Part of a small language model's weights: a variant of Muon for these matrices.
Each number is 200 + 30 x the weight over its row's rms, rounded and kept within 0 to 999. Layers, rows and columns count from 0. The size before them is the row's rms in percent of the matrix's.

# down: layer 3 MLP down (transposed), 384x128, rms 0.175, rows 223-257, columns 64-127
# gate: layer 3 MLP gate, 384x128, rms 0.314, rows 224-258, columns 64-127
# up: layer 3 MLP up, 384x128, rms 0.332, rows 224-258, columns 64-127
down223,093,222,195,151,205,196,228,200,218,203,205,161,159,219,148,206,217,171,165,171,197,237,225,203,198,204,247,152,212,265,183,143,174,185,188,186,200,217,187,135,212,188,215,195,201,174,203,208,223,183,180,242,226,213,241,163,198,189,203,196,208,180,147,191,235
gate224,097,203,205,253,236,188,252,250,168,231,155,185,121,200,237,164,135,175,212,216,171,243,220,220,170,215,234,243,207,203,225,108,224,194,208,197,197,187,205,212,206,178,191,195,244,198,160,217,197,213,261,161,193,201,217,231,173,233,176,216,183,243,174,176,226
up224,092,240,228,177,204,157,182,217,219,200,206,225,168,227,231,233,202,187,184,174,200,186,230,164,192,195,177,159,182,236,199,165,208,195,201,237,231,176,226,184,211,239,182,242,181,228,191,187,196,201,210,205,249,181,189,163,202,173,205,198,192,182,181,231,171
down224,090,145,195,159,200,197,189,179,260,188,233,170,209,188,172,159,180,201,161,170,210,218,164,211,207,184,191,195,242,213,226,198,210,213,206,255,282,212,198,195,169,193,171,168,128,169,229,215,206,165,188,245,191,216,182,174,176,190,156,216,266,196,202,224,206
gate225,101,159,257,237,152,182,177,137,162,147,175,219,130,172,159,232,212,190,190,200,195,214,189,204,254,207,151,191,143,184,177,193,184,203,190,196,205,204,229,188,250,192,236,212,243,197,184,193,163,227,227,193,179,224,209,222,183,221,233,242,232,138,254,190,180
up225,098,191,128,167,274,207,188,235,240,207,213,185,223,243,234,253,201,216,164,175,174,140,251,190,155,195,184,189,232,221,185,255,281,158,232,224,186,186,238,206,216,193,158,209,131,208,197,237,160,182,171,114,191,216,221,205,194,189,231,182,215,192,203,150,149
down225,092,196,159,192,171,133,173,221,221,256,221,182,173,154,200,194,194,252,221,229,205,208,206,168,166,204,247,243,117,165,185,176,170,181,187,231,164,180,134,223,215,217,210,133,182,194,198,197,229,241,224,246,229,239,201,227,228,227,156,203,199,205,223,256,184
gate226,100,178,163,205,151,217,188,197,226,215,169,201,129,173,205,166,234,179,226,162,175,204,216,194,243,236,171,216,239,201,166,142,181,223,201,187,197,200,262,230,190,186,202,229,207,243,177,235,227,172,182,180,203,195,168,198,147,192,185,148,205,227,155,190,186
up226,102,157,104,179,142,200,146,197,187,176,225,161,228,187,190,134,211,190,203,208,202,215,180,204,258,228,242,180,234,154,192,162,182,181,198,187,223,246,228,237,165,217,163,173,221,223,165,203,238,172,175,193,184,245,165,207,179,212,210,176,173,207,230,170,225
down226,101,152,211,178,271,186,211,242,255,183,207,226,217,178,212,180,183,193,221,118,166,248,177,181,198,225,171,222,254,173,181,231,215,261,185,256,235,230,207,180,193,222,202,242,209,215,216,170,163,208,210,164,210,225,256,207,232,175,217,194,234,198,171,194,169
gate227,101,170,274,221,195,227,142,211,141,168,231,174,173,173,158,187,140,158,181,190,197,199,231,208,172,174,195,189,216,221,187,168,166,142,212,184,206,182,199,225,249,241,186,193,252,209,222,212,251,195,210,191,204,198,142,194,210,245,224,235,139,173,241,210,194
up227,107,207,221,204,199,207,153,161,171,191,248,166,178,170,149,235,147,174,190,191,215,202,203,227,181,179,200,185,224,161,187,189,189,196,215,161,212,194,192,232,206,222,220,206,215,228,189,221,206,161,231,194,242,195,212,196,274,175,185,208,147,169,267,157,147
down227,104,225,239,214,240,205,209,147,135,194,235,192,230,259,197,180,194,261,222,204,201,202,197,209,173,211,191,197,175,147,186,205,179,243,171,213,166,211,193,249,181,229,167,201,231,218,185,175,229,255,178,196,198,235,182,199,249,216,262,179,175,209,187,218,198
gate228,112,175,249,212,191,195,157,173,220,196,184,199,199,218,157,135,170,200,204,166,196,232,202,194,267,143,184,232,130,179,186,145,211,190,216,188,202,207,260,215,142,220,235,186,203,183,233,183,218,212,175,128,191,177,221,215,201,220,185,209,217,232,235,222,202
up228,107,187,174,144,209,242,238,204,196,209,195,199,232,223,193,165,204,176,225,142,202,208,197,187,243,227,103,228,174,140,212,212,187,153,231,218,180,220,226,245,241,234,245,188,271,255,267,187,207,231,204,209,160,218,179,232,149,212,212,214,233,192,220,211,186
down228,106,158,262,257,226,240,241,144,191,166,188,212,197,200,166,153,215,175,240,193,162,193,250,210,265,188,242,177,190,237,182,263,214,159,232,158,182,247,199,214,205,183,153,168,182,214,168,212,213,185,243,199,213,247,179,185,245,227,174,238,172,228,165,221,224
gate229,108,163,137,165,223,157,220,206,207,201,195,237,189,236,179,237,232,206,217,243,228,203,152,207,244,207,243,250,206,181,156,158,158,231,155,201,235,216,215,189,225,188,226,200,195,164,174,217,190,193,206,192,174,221,212,142,217,183,237,152,244,219,253,206,194
up229,105,210,271,201,173,226,187,233,214,208,203,207,194,193,170,135,166,201,178,133,149,203,276,174,173,246,180,190,190,259,220,227,205,180,240,211,170,179,196,203,183,170,198,170,175,211,210,174,211,197,236,211,215,183,237,228,195,210,173,231,166,197,178,178,211
down229,098,191,197,194,228,148,178,189,226,170,169,206,202,208,175,198,250,188,205,225,190,212,192,218,200,184,216,176,180,201,176,148,154,207,148,226,202,235,188,206,236,201,197,251,168,220,194,262,178,238,222,220,183,177,169,196,215,194,190,147,231,214,231,279,271
gate230,101,255,209,206,167,195,217,212,205,217,215,192,203,181,122,216,215,203,202,211,200,211,204,185,235,209,238,167,204,182,207,216,177,178,146,98,163,190,228,171,255,220,218,184,210,217,189,255,202,177,210,180,211,192,125,156,166,208,204,188,173,181,206,210,217
up230,095,183,182,164,178,246,207,160,227,247,170,156,218,154,111,183,206,179,199,187,154,165,177,210,162,211,197,260,193,179,224,211,217,184,150,160,152,175,186,140,237,201,222,236,231,177,219,239,179,173,226,113,178,198,169,170,197,226,209,179,194,252,175,258,260
down230,096,224,143,229,176,182,208,194,148,161,213,201,207,223,260,248,196,240,206,213,222,196,215,223,223,178,142,166,238,189,177,243,202,162,228,164,220,172,138,188,197,241,195,191,192,177,186,218,241,194,230,205,185,181,250,194,230,191,223,160,170,199,199,167,172
gate231,099,173,189,165,202,209,196,193,226,171,210,187,256,235,213,223,183,196,176,176,179,187,180,222,206,180,230,200,241,247,205,200,192,176,201,239,208,146,170,210,249,148,223,166,204,217,201,279,191,229,205,222,207,194,205,228,232,162,222,193,219,225,219,200,169
up231,102,189,208,230,167,191,218,167,203,149,231,250,209,179,156,196,141,254,236,235,179,217,204,173,153,206,250,158,230,227,186,185,189,206,170,200,230,207,194,220,215,193,176,210,214,254,125,225,207,209,202,156,171,216,204,204,227,153,219,241,190,181,182,180,232
down231,100,196,175,170,203,160,156,196,159,231,200,148,167,174,179,226,236,177,144,166,292,190,191,197,222,193,194,150,117,237,187,220,199,191,194,219,202,174,259,217,214,241,229,165,213,195,187,144,183,188,159,260,224,222,200,189,187,268,207,185,177,173,185,229,216
gate232,095,131,206,154,301,216,206,193,202,195,165,174,235,136,170,149,209,210,201,182,240,229,202,227,210,179,193,177,187,246,201,149,244,197,209,201,202,186,222,184,215,243,203,200,158,202,238,206,223,212,176,235,217,247,139,218,190,224,190,182,179,201,178,143,218
up232,094,210,210,181,173,185,189,203,254,149,194,181,146,184,212,157,179,224,172,178,259,116,157,222,205,235,228,217,224,211,177,201,201,210,217,205,213,228,180,183,233,243,267,190,182,193,234,199,174,219,179,215,202,179,184,229,237,205,190,185,194,195,215,157,224
down232,090,151,206,193,223,232,172,234,204,200,207,205,245,207,228,207,259,237,200,174,190,244,274,182,215,158,154,222,168,236,181,193,187,188,180,140,235,213,179,207,222,215,193,191,214,186,230,202,220,200,234,182,243,247,170,255,205,205,202,209,253,199,183,215,165
gate233,097,211,242,247,190,166,164,191,203,184,139,231,198,206,226,170,178,171,227,174,175,151,184,203,184,252,192,211,142,207,228,199,189,194,195,142,223,193,200,219,231,150,142,193,172,162,250,192,237,251,214,193,206,156,220,180,234,174,200,140,203,215,165,188,227
up233,097,193,230,179,200,211,225,192,184,201,263,198,210,199,198,217,136,217,170,194,209,223,189,202,207,194,192,235,205,174,245,222,210,206,179,227,164,221,139,107,144,244,272,214,205,225,187,171,200,156,170,206,169,209,205,232,234,212,155,205,159,169,178,265,177
down233,104,152,169,225,190,236,213,240,202,210,206,241,177,185,204,195,217,180,234,247,152,173,211,151,276,234,160,216,173,194,216,182,152,211,155,172,204,235,212,210,181,240,221,192,156,231,158,227,237,196,238,198,259,206,246,239,207,221,217,158,194,184,243,228,214
gate234,094,236,277,175,216,173,175,202,202,207,243,214,170,185,180,245,230,214,236,200,257,221,206,190,192,253,177,198,168,157,204,207,179,164,219,271,237,198,223,262,208,181,224,221,176,193,175,167,228,151,180,230,211,224,269,186,200,189,194,194,202,122,200,173,239
up234,091,180,200,262,140,223,206,249,146,194,216,232,184,146,189,191,173,183,171,274,201,192,198,223,188,217,224,243,218,209,216,176,234,207,213,202,168,173,204,153,193,165,181,181,190,197,212,250,196,195,244,197,196,184,133,180,233,246,176,216,207,269,213,253,203
down234,097,190,248,165,219,152,200,213,220,193,215,216,210,261,191,172,268,249,214,175,218,161,165,226,229,198,190,224,230,223,156,243,215,181,229,207,182,133,161,194,187,221,237,230,203,181,184,195,205,226,237,125,200,186,182,206,194,220,225,170,198,158,170,201,120
gate235,102,206,237,183,175,185,176,169,187,186,192,161,210,125,223,216,222,210,215,230,209,207,228,205,229,203,225,248,214,189,206,188,155,180,146,242,219,164,216,215,192,213,222,216,199,218,204,161,239,151,192,209,188,232,211,206,202,186,254,192,247,162,179,251,196
up235,102,213,198,164,198,184,162,224,253,204,187,185,266,214,217,214,195,196,263,201,216,164,196,247,190,148,180,143,153,213,177,208,195,183,200,220,197,182,165,214,146,173,255,195,159,189,233,239,221,197,206,203,257,189,216,231,180,171,216,191,192,181,215,171,172
down235,103,233,236,169,147,204,220,209,154,151,219,191,201,266,171,152,218,167,169,183,215,208,243,205,251,160,221,162,184,231,243,194,223,185,202,151,166,200,158,231,194,199,201,266,188,211,205,200,219,187,244,217,213,198,220,206,206,157,188,216,214,246,201,184,193
gate236,099,223,229,205,144,172,205,238,268,180,216,199,220,164,229,195,169,198,234,238,228,168,208,193,168,198,200,197,203,174,187,190,144,179,240,205,153,201,224,190,209,205,243,216,204,216,206,173,214,212,206,218,229,190,158,209,174,191,170,156,144,216,197,204,171
up236,090,191,220,169,196,201,132,207,189,209,177,207,194,184,211,235,209,166,182,197,225,197,193,205,166,244,243,132,226,181,204,164,166,239,179,173,193,189,247,207,196,148,189,240,151,229,223,175,229,196,199,198,225,205,160,246,189,150,177,183,205,289,241,225,222
down236,093,235,194,191,193,271,191,152,143,280,186,183,209,186,218,169,200,204,174,197,218,181,211,218,170,172,215,212,172,204,202,245,178,216,232,208,211,208,255,257,261,230,146,139,192,205,187,223,226,169,200,161,202,218,230,200,225,214,167,211,198,193,207,189,246
gate237,103,182,204,230,213,198,220,244,148,151,223,209,198,216,190,189,214,209,217,252,184,139,208,195,195,172,243,174,258,169,147,210,209,184,165,206,219,127,159,177,181,263,261,226,165,171,186,190,191,197,206,205,237,165,194,179,196,220,193,193,206,209,209,211,246
up237,098,191,251,223,227,255,198,170,210,184,226,181,181,193,145,189,204,244,207,238,206,178,173,213,214,191,269,185,193,167,203,169,196,178,164,221,203,183,202,210,208,290,236,228,187,178,211,199,199,210,176,205,209,187,236,208,159,245,193,205,211,185,239,257,224
down237,102,203,239,192,198,211,234,230,150,196,247,152,255,215,260,232,247,132,201,159,205,187,231,253,168,193,211,180,179,175,180,239,143,217,159,213,214,223,196,195,251,227,167,201,287,210,206,164,190,211,192,175,195,232,198,161,196,208,208,194,159,205,245,166,220
gate238,100,228,233,198,211,233,198,209,198,213,193,203,205,220,165,203,200,222,186,229,206,274,216,150,153,216,208,197,205,199,225,169,189,202,256,178,190,191,237,231,187,219,191,265,156,215,184,138,238,223,205,178,225,245,191,205,185,215,228,181,259,186,197,112,216
up238,096,229,192,194,180,193,222,191,231,249,222,153,232,223,182,178,217,222,212,160,183,146,245,221,270,194,216,247,198,189,153,192,212,180,253,191,194,201,161,200,187,223,207,224,219,179,272,182,146,204,204,175,206,202,236,233,238,239,210,181,157,206,222,253,201
down238,095,156,227,218,236,173,258,171,207,197,188,184,164,219,145,216,206,210,221,197,202,178,182,217,202,176,195,222,202,241,194,216,207,141,231,191,217,187,191,199,241,177,196,206,149,168,199,273,182,203,273,245,206,168,182,167,194,185,186,197,187,177,181,234,171
gate239,100,156,178,228,146,196,229,227,167,213,202,191,153,200,209,191,188,145,162,232,205,147,144,237,213,267,297,210,199,185,146,137,219,157,259,262,151,169,234,210,246,217,179,206,177,199,204,211,241,205,208,166,204,217,186,221,246,200,211,205,217,213,228,216,202
up239,100,147,210,228,253,205,193,196,177,196,261,191,250,217,156,153,173,202,252,244,223,188,205,200,245,198,189,211,199,205,166,255,239,176,218,242,221,198,197,221,156,228,192,184,161,217,196,232,187,236,161,252,211,247,252,166,210,176,211,197,204,154,185,166,163
down239,099,243,209,271,168,205,272,194,196,139,145,226,201,219,233,167,226,168,167,271,200,209,189,231,177,158,223,170,183,168,218,216,210,243,216,221,145,223,241,200,191,227,149,202,204,198,238,189,239,224,213,145,201,152,208,208,215,231,205,223,207,238,196,184,191
gate240,098,183,184,194,272,195,214,161,246,231,167,196,162,200,226,161,195,256,156,219,235,226,203,228,140,199,267,178,204,195,156,205,176,199,250,182,257,207,212,197,233,191,157,196,260,206,141,218,174,199,175,184,195,168,166,197,206,232,246,173,211,184,207,208,217
up240,119,172,219,186,226,182,231,205,226,218,147,188,185,196,269,160,163,240,163,204,251,198,181,230,133,201,273,147,216,189,141,186,170,212,228,168,196,195,177,199,228,215,165,210,270,215,146,222,197,168,201,221,228,195,182,196,242,209,225,203,215,159,182,187,181
down240,110,207,159,219,279,211,148,168,184,216,213,180,165,217,216,233,217,177,207,235,153,179,194,177,239,207,232,210,211,172,219,203,210,222,190,186,229,180,73,175,202,222,214,201,232,257,211,236,189,203,146,240,169,237,187,215,207,149,221,192,187,165,212,248,226
gate241,099,147,223,182,242,217,186,228,198,148,207,239,187,191,169,156,242,214,197,232,156,176,226,221,221,171,185,166,190,215,170,226,177,198,219,252,149,191,224,178,235,209,224,147,248,199,180,217,205,177,181,177,230,215,208,172,156,206,235,216,181,193,194,167,224
up241,098,164,227,180,185,222,199,240,213,134,228,194,231,231,197,185,240,232,188,270,189,189,179,268,263,221,276,148,210,191,191,214,244,206,232,172,185,210,201,181,185,172,191,179,232,184,166,163,181,151,188,178,213,193,200,165,169,167,226,205,207,189,212,145,224
down241,101,197,178,214,206,236,233,179,203,169,183,200,233,235,246,204,217,225,180,210,193,194,202,215,156,136,157,125,153,245,231,220,187,182,187,251,184,191,238,225,204,223,160,177,202,175,189,199,215,159,202,166,241,204,218,171,142,121,255,157,171,187,190,221,223
gate242,098,164,207,259,262,176,186,242,180,169,148,220,206,237,192,203,195,213,231,254,136,214,201,173,184,138,233,237,218,205,203,159,217,171,136,177,177,190,217,214,182,201,232,188,189,212,195,236,250,134,203,203,212,232,185,177,195,239,216,147,225,165,226,175,227
up242,107,232,198,188,179,206,195,169,260,269,194,205,242,192,190,198,210,204,199,192,248,179,167,215,205,235,182,207,153,187,218,186,175,218,222,198,212,194,225,188,205,228,140,199,208,213,230,200,156,239,178,176,213,152,197,213,204,181,185,197,153,187,229,247,154
down242,104,200,157,193,263,141,189,198,210,169,165,230,202,184,212,199,206,204,180,232,163,169,188,218,222,202,219,229,207,196,202,155,203,208,155,173,230,192,197,222,179,206,197,250,226,227,218,162,260,177,175,233,172,168,201,165,170,249,201,168,252,220,223,156,169
gate243,100,179,196,184,246,149,168,181,214,211,164,160,180,224,216,228,208,194,212,103,192,260,210,199,178,228,209,239,231,197,182,216,177,252,179,188,174,201,217,140,188,164,186,211,235,210,183,202,207,217,241,219,186,180,200,204,108,210,233,209,187,175,166,170,177
up243,099,164,186,251,246,181,186,186,215,172,189,179,222,236,237,177,220,206,219,179,207,233,251,217,168,181,211,171,160,163,258,161,209,203,208,261,210,242,197,186,185,223,217,257,193,162,264,152,192,233,220,247,179,218,202,186,192,201,236,219,236,253,221,292,225
down243,108,244,175,220,226,214,203,196,206,249,185,208,207,221,255,184,163,228,171,236,225,227,204,219,176,200,200,210,158,187,177,226,219,206,216,237,178,238,209,193,153,220,200,198,184,174,209,198,185,249,211,231,217,216,229,211,203,304,219,271,237,191,204,201,207
gate244,100,169,228,212,259,246,166,189,211,187,186,152,211,189,196,232,170,206,226,182,166,224,202,169,101,177,167,200,169,226,241,152,186,208,179,219,230,215,185,209,213,177,238,212,196,153,189,233,180,178,255,204,181,180,192,221,195,212,151,239,186,169,188,256,164
up244,099,154,260,164,164,179,176,220,211,210,233,161,179,175,180,286,182,185,215,143,229,208,220,196,201,163,180,176,191,208,236,177,158,212,175,267,183,186,185,218,221,182,243,207,200,138,174,217,162,171,211,171,188,174,200,194,181,262,189,222,200,179,204,239,179
down244,102,219,187,206,213,225,86,206,252,176,164,198,190,147,196,159,241,223,263,170,254,232,213,189,215,207,210,197,202,167,169,210,192,225,254,177,239,157,182,199,210,212,234,188,202,198,262,245,206,168,192,204,202,228,243,173,235,216,206,182,189,216,185,158,216
gate245,095,198,207,184,242,135,171,197,214,145,159,211,288,260,275,197,185,157,222,204,195,204,161,234,169,222,223,236,198,226,259,142,192,198,134,204,187,199,197,224,227,238,256,270,191,186,220,211,201,237,199,254,164,213,180,216,225,191,198,213,157,169,207,219,187
up245,091,209,222,164,195,191,201,234,222,248,147,214,274,195,218,201,239,189,201,227,222,199,220,241,229,219,186,235,132,200,244,152,173,232,187,244,180,207,248,217,155,225,256,183,226,170,217,182,183,181,202,204,121,219,167,257,205,141,225,182,195,188,207,262,179
down245,096,197,193,168,269,170,166,207,143,183,163,190,197,217,209,166,157,191,190,193,196,145,170,172,165,207,205,186,216,255,221,192,225,186,191,221,143,211,239,169,217,215,225,253,200,208,196,174,281,204,172,253,207,241,198,194,285,224,210,214,177,192,160,199,159
gate246,099,224,210,203,232,204,195,199,184,252,240,232,185,258,206,194,208,245,180,225,166,195,239,157,144,180,220,236,155,266,185,241,225,214,172,180,238,188,229,219,244,214,146,167,209,190,193,187,205,193,188,203,229,195,198,199,209,264,197,166,169,178,190,230,174
up246,090,186,200,219,194,202,188,195,194,215,207,206,139,195,194,196,161,231,190,226,181,178,234,130,187,224,180,268,150,232,214,244,201,204,187,218,258,235,200,184,233,184,147,138,208,158,166,206,206,193,200,175,201,189,171,186,238,233,246,160,141,145,228,197,201
down246,091,259,202,193,170,233,226,228,177,164,234,172,224,202,205,171,213,216,198,182,207,258,159,203,185,215,199,182,228,202,192,151,196,195,172,142,205,224,169,138,190,241,217,216,218,219,190,170,156,221,159,163,215,217,257,275,242,219,165,255,251,174,177,206,196
gate247,090,145,192,185,163,197,204,187,251,176,231,190,159,177,247,164,199,201,169,179,209,153,116,212,210,182,198,216,174,268,179,191,226,173,220,188,200,223,196,204,198,199,191,195,169,202,244,228,192,173,177,205,203,193,156,198,207,206,193,196,232,138,195,200,188
up247,087,205,224,185,207,207,158,148,199,213,200,237,188,166,186,216,171,218,196,240,225,209,186,189,241,186,161,185,243,240,153,222,215,144,185,194,258,202,191,244,165,246,242,149,199,223,229,208,182,209,145,227,216,215,212,213,220,179,270,147,169,152,213,193,197
down247,092,175,214,241,158,226,223,184,220,243,194,187,207,167,186,164,184,169,161,187,203,199,176,196,195,174,245,190,163,223,167,218,205,186,222,188,230,245,249,186,166,208,226,236,196,211,221,220,222,174,221,149,159,221,196,175,185,229,176,135,196,235,218,190,159
gate248,096,222,194,173,208,194,233,209,162,226,183,200,194,259,171,187,232,185,184,286,231,241,218,211,182,188,226,150,187,150,207,203,206,191,160,151,240,155,144,188,237,176,195,190,187,184,232,227,182,151,250,158,193,207,198,191,164,175,279,210,181,216,190,166,178
up248,091,150,232,220,208,200,164,212,206,198,210,231,168,125,223,207,201,182,199,124,175,179,171,233,169,178,151,234,217,203,222,239,152,168,208,205,133,263,268,190,191,159,211,224,190,227,210,181,232,264,163,190,195,205,201,190,183,192,119,195,225,213,219,206,248
down248,098,198,231,168,169,192,172,140,249,223,161,185,250,175,192,184,239,286,149,167,197,211,194,244,188,224,247,191,230,264,252,196,189,241,200,183,185,179,203,208,147,202,210,199,205,185,228,202,196,211,187,194,177,193,160,208,191,214,217,196,217,252,198,185,226
gate249,098,172,263,156,188,230,146,178,219,211,215,219,231,237,206,173,227,186,215,202,235,187,198,171,220,239,252,210,202,197,180,262,209,210,245,185,195,208,223,229,186,214,146,194,147,228,188,207,200,220,164,198,180,166,214,225,235,219,237,175,215,194,223,161,188
up249,103,142,218,235,240,215,231,207,204,198,215,244,156,177,197,226,240,201,175,213,199,202,215,215,184,176,178,181,180,213,237,193,192,166,207,177,229,209,139,191,227,168,224,194,265,148,163,213,173,190,275,231,161,237,237,215,176,188,196,205,289,244,203,164,253
down249,095,170,231,159,171,170,191,196,220,187,198,244,221,169,223,242,150,175,184,138,251,186,211,170,221,216,188,237,189,228,197,191,201,210,173,169,136,137,198,188,210,160,198,174,201,180,213,212,242,126,253,196,227,215,221,154,179,221,207,208,181,197,158,177,207
gate250,095,178,205,187,179,223,190,202,180,147,178,217,87,146,207,214,166,227,177,172,187,228,250,183,170,187,202,221,202,233,250,182,168,147,164,174,219,199,162,178,199,228,240,128,220,184,228,191,216,182,207,207,145,217,201,208,218,186,226,231,162,192,183,175,172
up250,096,217,233,152,190,197,223,226,197,251,204,197,211,244,212,198,174,214,202,207,237,172,216,225,186,231,209,228,142,182,246,185,194,146,209,143,171,165,210,165,205,239,218,200,215,218,232,194,214,226,190,145,217,222,215,269,167,170,258,207,205,241,215,126,184
down250,098,169,203,217,226,166,213,161,234,217,167,142,158,192,173,235,177,218,157,197,198,223,175,210,170,221,176,165,167,218,157,192,207,159,232,159,216,216,229,162,218,120,221,207,196,157,187,240,171,190,204,224,234,203,168,192,194,214,196,230,161,185,218,198,209
gate251,099,204,173,212,181,170,156,164,185,244,244,159,201,251,205,227,210,171,205,222,206,175,197,138,227,162,177,188,212,186,246,171,159,164,198,214,202,172,235,200,172,264,210,256,127,237,211,182,159,233,160,154,191,165,156,194,191,217,209,211,138,224,224,176,208
up251,098,155,198,203,177,197,195,217,136,233,233,153,207,296,199,200,183,109,204,200,228,178,198,165,208,150,182,205,227,207,188,176,185,139,177,178,194,203,242,158,218,264,195,224,170,229,196,190,199,231,188,210,216,192,142,202,187,230,161,196,184,184,208,201,244
down251,110,178,226,158,227,176,163,154,263,233,188,155,163,187,216,229,185,180,248,239,161,201,217,206,197,181,206,206,179,221,187,275,157,148,190,211,197,246,177,193,187,202,237,247,192,144,221,231,198,212,192,259,230,214,200,176,242,203,173,226,269,202,198,225,196
gate252,094,202,205,172,181,151,195,251,235,243,184,205,302,163,166,173,206,209,210,208,160,175,224,153,210,196,153,226,211,189,184,227,225,227,206,246,154,140,169,194,187,207,182,163,231,219,234,167,202,216,179,242,181,177,227,203,234,207,171,205,162,242,134,217,176
up252,093,171,178,175,238,165,228,238,256,234,217,192,184,202,185,176,226,153,215,170,165,201,247,192,216,199,234,252,273,182,188,213,247,148,215,215,197,160,189,198,220,196,186,220,174,209,223,196,238,249,209,206,213,199,231,215,196,191,185,187,166,297,195,189,235
down252,085,249,198,206,169,220,239,211,161,210,216,223,173,205,193,174,183,250,249,243,209,220,202,197,199,235,207,201,199,199,172,171,228,206,239,165,152,212,194,202,169,226,199,259,188,159,196,214,192,155,170,198,173,201,180,189,161,186,240,203,180,156,150,200,169
gate253,101,202,169,225,207,217,169,183,160,214,213,171,141,184,245,225,188,157,199,217,216,204,205,205,192,186,152,222,241,201,245,248,198,173,131,170,229,207,226,204,148,170,156,279,197,215,156,188,181,178,248,206,168,235,242,228,184,214,219,201,229,165,173,200,229
up253,101,230,218,217,171,207,190,236,219,151,197,204,182,207,267,239,181,200,177,192,161,185,216,238,174,194,185,188,146,193,216,226,205,199,169,151,225,156,175,202,168,224,214,199,222,221,151,202,182,166,198,268,219,163,157,221,174,214,172,159,195,248,225,178,174
down253,101,215,200,215,114,186,214,215,184,209,196,244,171,207,181,199,212,176,203,167,176,171,250,177,255,161,199,170,223,182,223,184,194,179,184,168,215,166,150,151,213,184,216,125,200,174,173,191,168,227,199,225,198,210,144,268,224,187,135,183,189,180,191,181,186
gate254,103,186,219,196,160,157,215,229,192,217,209,146,148,158,194,206,209,192,188,197,213,193,181,171,202,195,184,242,195,223,280,225,164,178,253,187,151,194,157,216,189,193,113,215,241,238,262,212,272,151,204,194,222,157,177,194,176,223,260,214,204,167,163,222,238
up254,106,171,235,166,144,191,205,169,194,197,213,153,166,186,210,211,198,225,212,180,188,161,174,157,124,220,214,229,186,222,237,184,176,201,236,171,166,167,193,216,185,169,199,193,151,240,222,183,193,179,206,229,186,133,148,215,125,223,249,199,158,175,186,187,192
down254,113,214,213,186,246,262,252,183,159,223,208,167,217,216,211,219,201,212,169,150,235,160,194,221,261,233,225,225,220,153,158,219,209,255,205,154,181,205,213,172,200,202,163,158,191,229,230,269,237,234,227,227,178,228,220,201,262,233,204,213,204,189,179,217,214
gate255,098,185,222,189,220,172,171,214,234,184,228,235,155,214,193,266,198,197,216,239,181,222,203,247,263,205,205,162,200,221,196,143,208,145,213,253,232,224,211,232,265,203,254,190,195,222,162,211,154,214,157,212,254,232,209,219,215,169,193,196,210,242,213,179,235
up255,096,246,216,229,152,236,206,188,185,197,181,191,160,195,227,220,199,233,170,187,219,155,203,263,178,174,201,195,180,167,188,187,124,125,217,150,222,225,188,186,172,171,206,182,237,167,157,199,234,194,203,215,269,176,197,162,169,187,235,163,207,224,190,234,164
down255,103,260,213,237,198,189,176,189,201,224,167,251,187,212,166,195,225,216,222,176,229,235,220,209,208,202,203,246,180,176,228,175,222,185,184,201,186,206,217,253,207,201,190,187,217,236,258,257,225,240,188,163,177,168,165,220,255,207,182,192,203,234,167,122,255
gate256,106,187,238,184,218,193,203,210,132,270,192,187,211,229,213,185,185,206,189,226,171,167,207,161,186,199,172,265,230,174,168,236,208,240,198,187,127,243,188,207,139,182,227,230,196,172,183,220,218,202,129,205,186,169,262,240,162,200,187,196,239,186,229,239,170
up256,100,159,206,200,224,252,160,220,155,244,238,163,236,211,230,227,201,221,219,155,155,206,225,208,177,159,224,219,195,208,182,198,196,226,205,158,182,223,187,184,135,214,183,234,185,149,191,191,198,177,175,147,185,168,157,219,190,197,198,247,240,243,233,240,165
down256,095,240,159,210,246,176,228,245,227,165,209,191,205,204,178,177,227,224,234,264,173,215,243,182,239,187,199,208,226,202,187,255,185,207,159,157,188,194,225,202,278,201,195,178,167,215,214,265,223,213,167,191,223,207,254,203,180,257,175,201,194,227,201,241,194
gate257,104,211,173,205,195,208,192,249,230,177,207,208,170,213,172,203,202,246,145,230,216,173,184,254,185,121,168,214,231,177,161,170,166,239,233,187,181,295,194,197,193,146,212,193,220,215,243,186,163,169,242,200,168,223,217,185,225,197,162,182,244,203,196,196,194
up257,106,245,236,100,142,215,184,188,218,180,223,198,240,225,206,209,217,199,218,124,230,184,172,182,208,196,211,187,172,226,196,199,168,154,210,156,148,186,217,242,258,284,214,201,229,217,163,179,283,204,172,217,244,207,194,211,189,205,198,201,202,176,224,201,210
down257,105,199,196,229,203,178,161,183,170,179,215,186,260,195,222,196,205,200,180,163,173,202,230,237,151,228,172,210,149,216,217,181,186,137,243,231,153,190,156,187,211,165,202,194,180,176,200,209,249,205,199,194,188,245,209,210,163,158,241,138,179,184,224,252,229
gate258,104,221,179,205,152,167,146,232,183,229,183,213,184,175,240,119,134,174,210,187,236,197,173,186,126,163,165,180,227,202,245,188,212,150,215,160,197,191,204,230,174,218,151,192,199,215,218,249,203,176,235,232,224,169,203,199,130,192,229,195,123,178,183,196,160
up258,101,222,168,236,184,188,196,228,166,221,199,203,209,222,206,137,162,195,219,163,161,207,188,162,132,183,184,204,196,198,219,208,233,127,242,209,153,172,177,242,199,177,180,143,226,191,225,223,195,171,252,246,228,184,176,196,131,214,214,224,146,199,185,216,165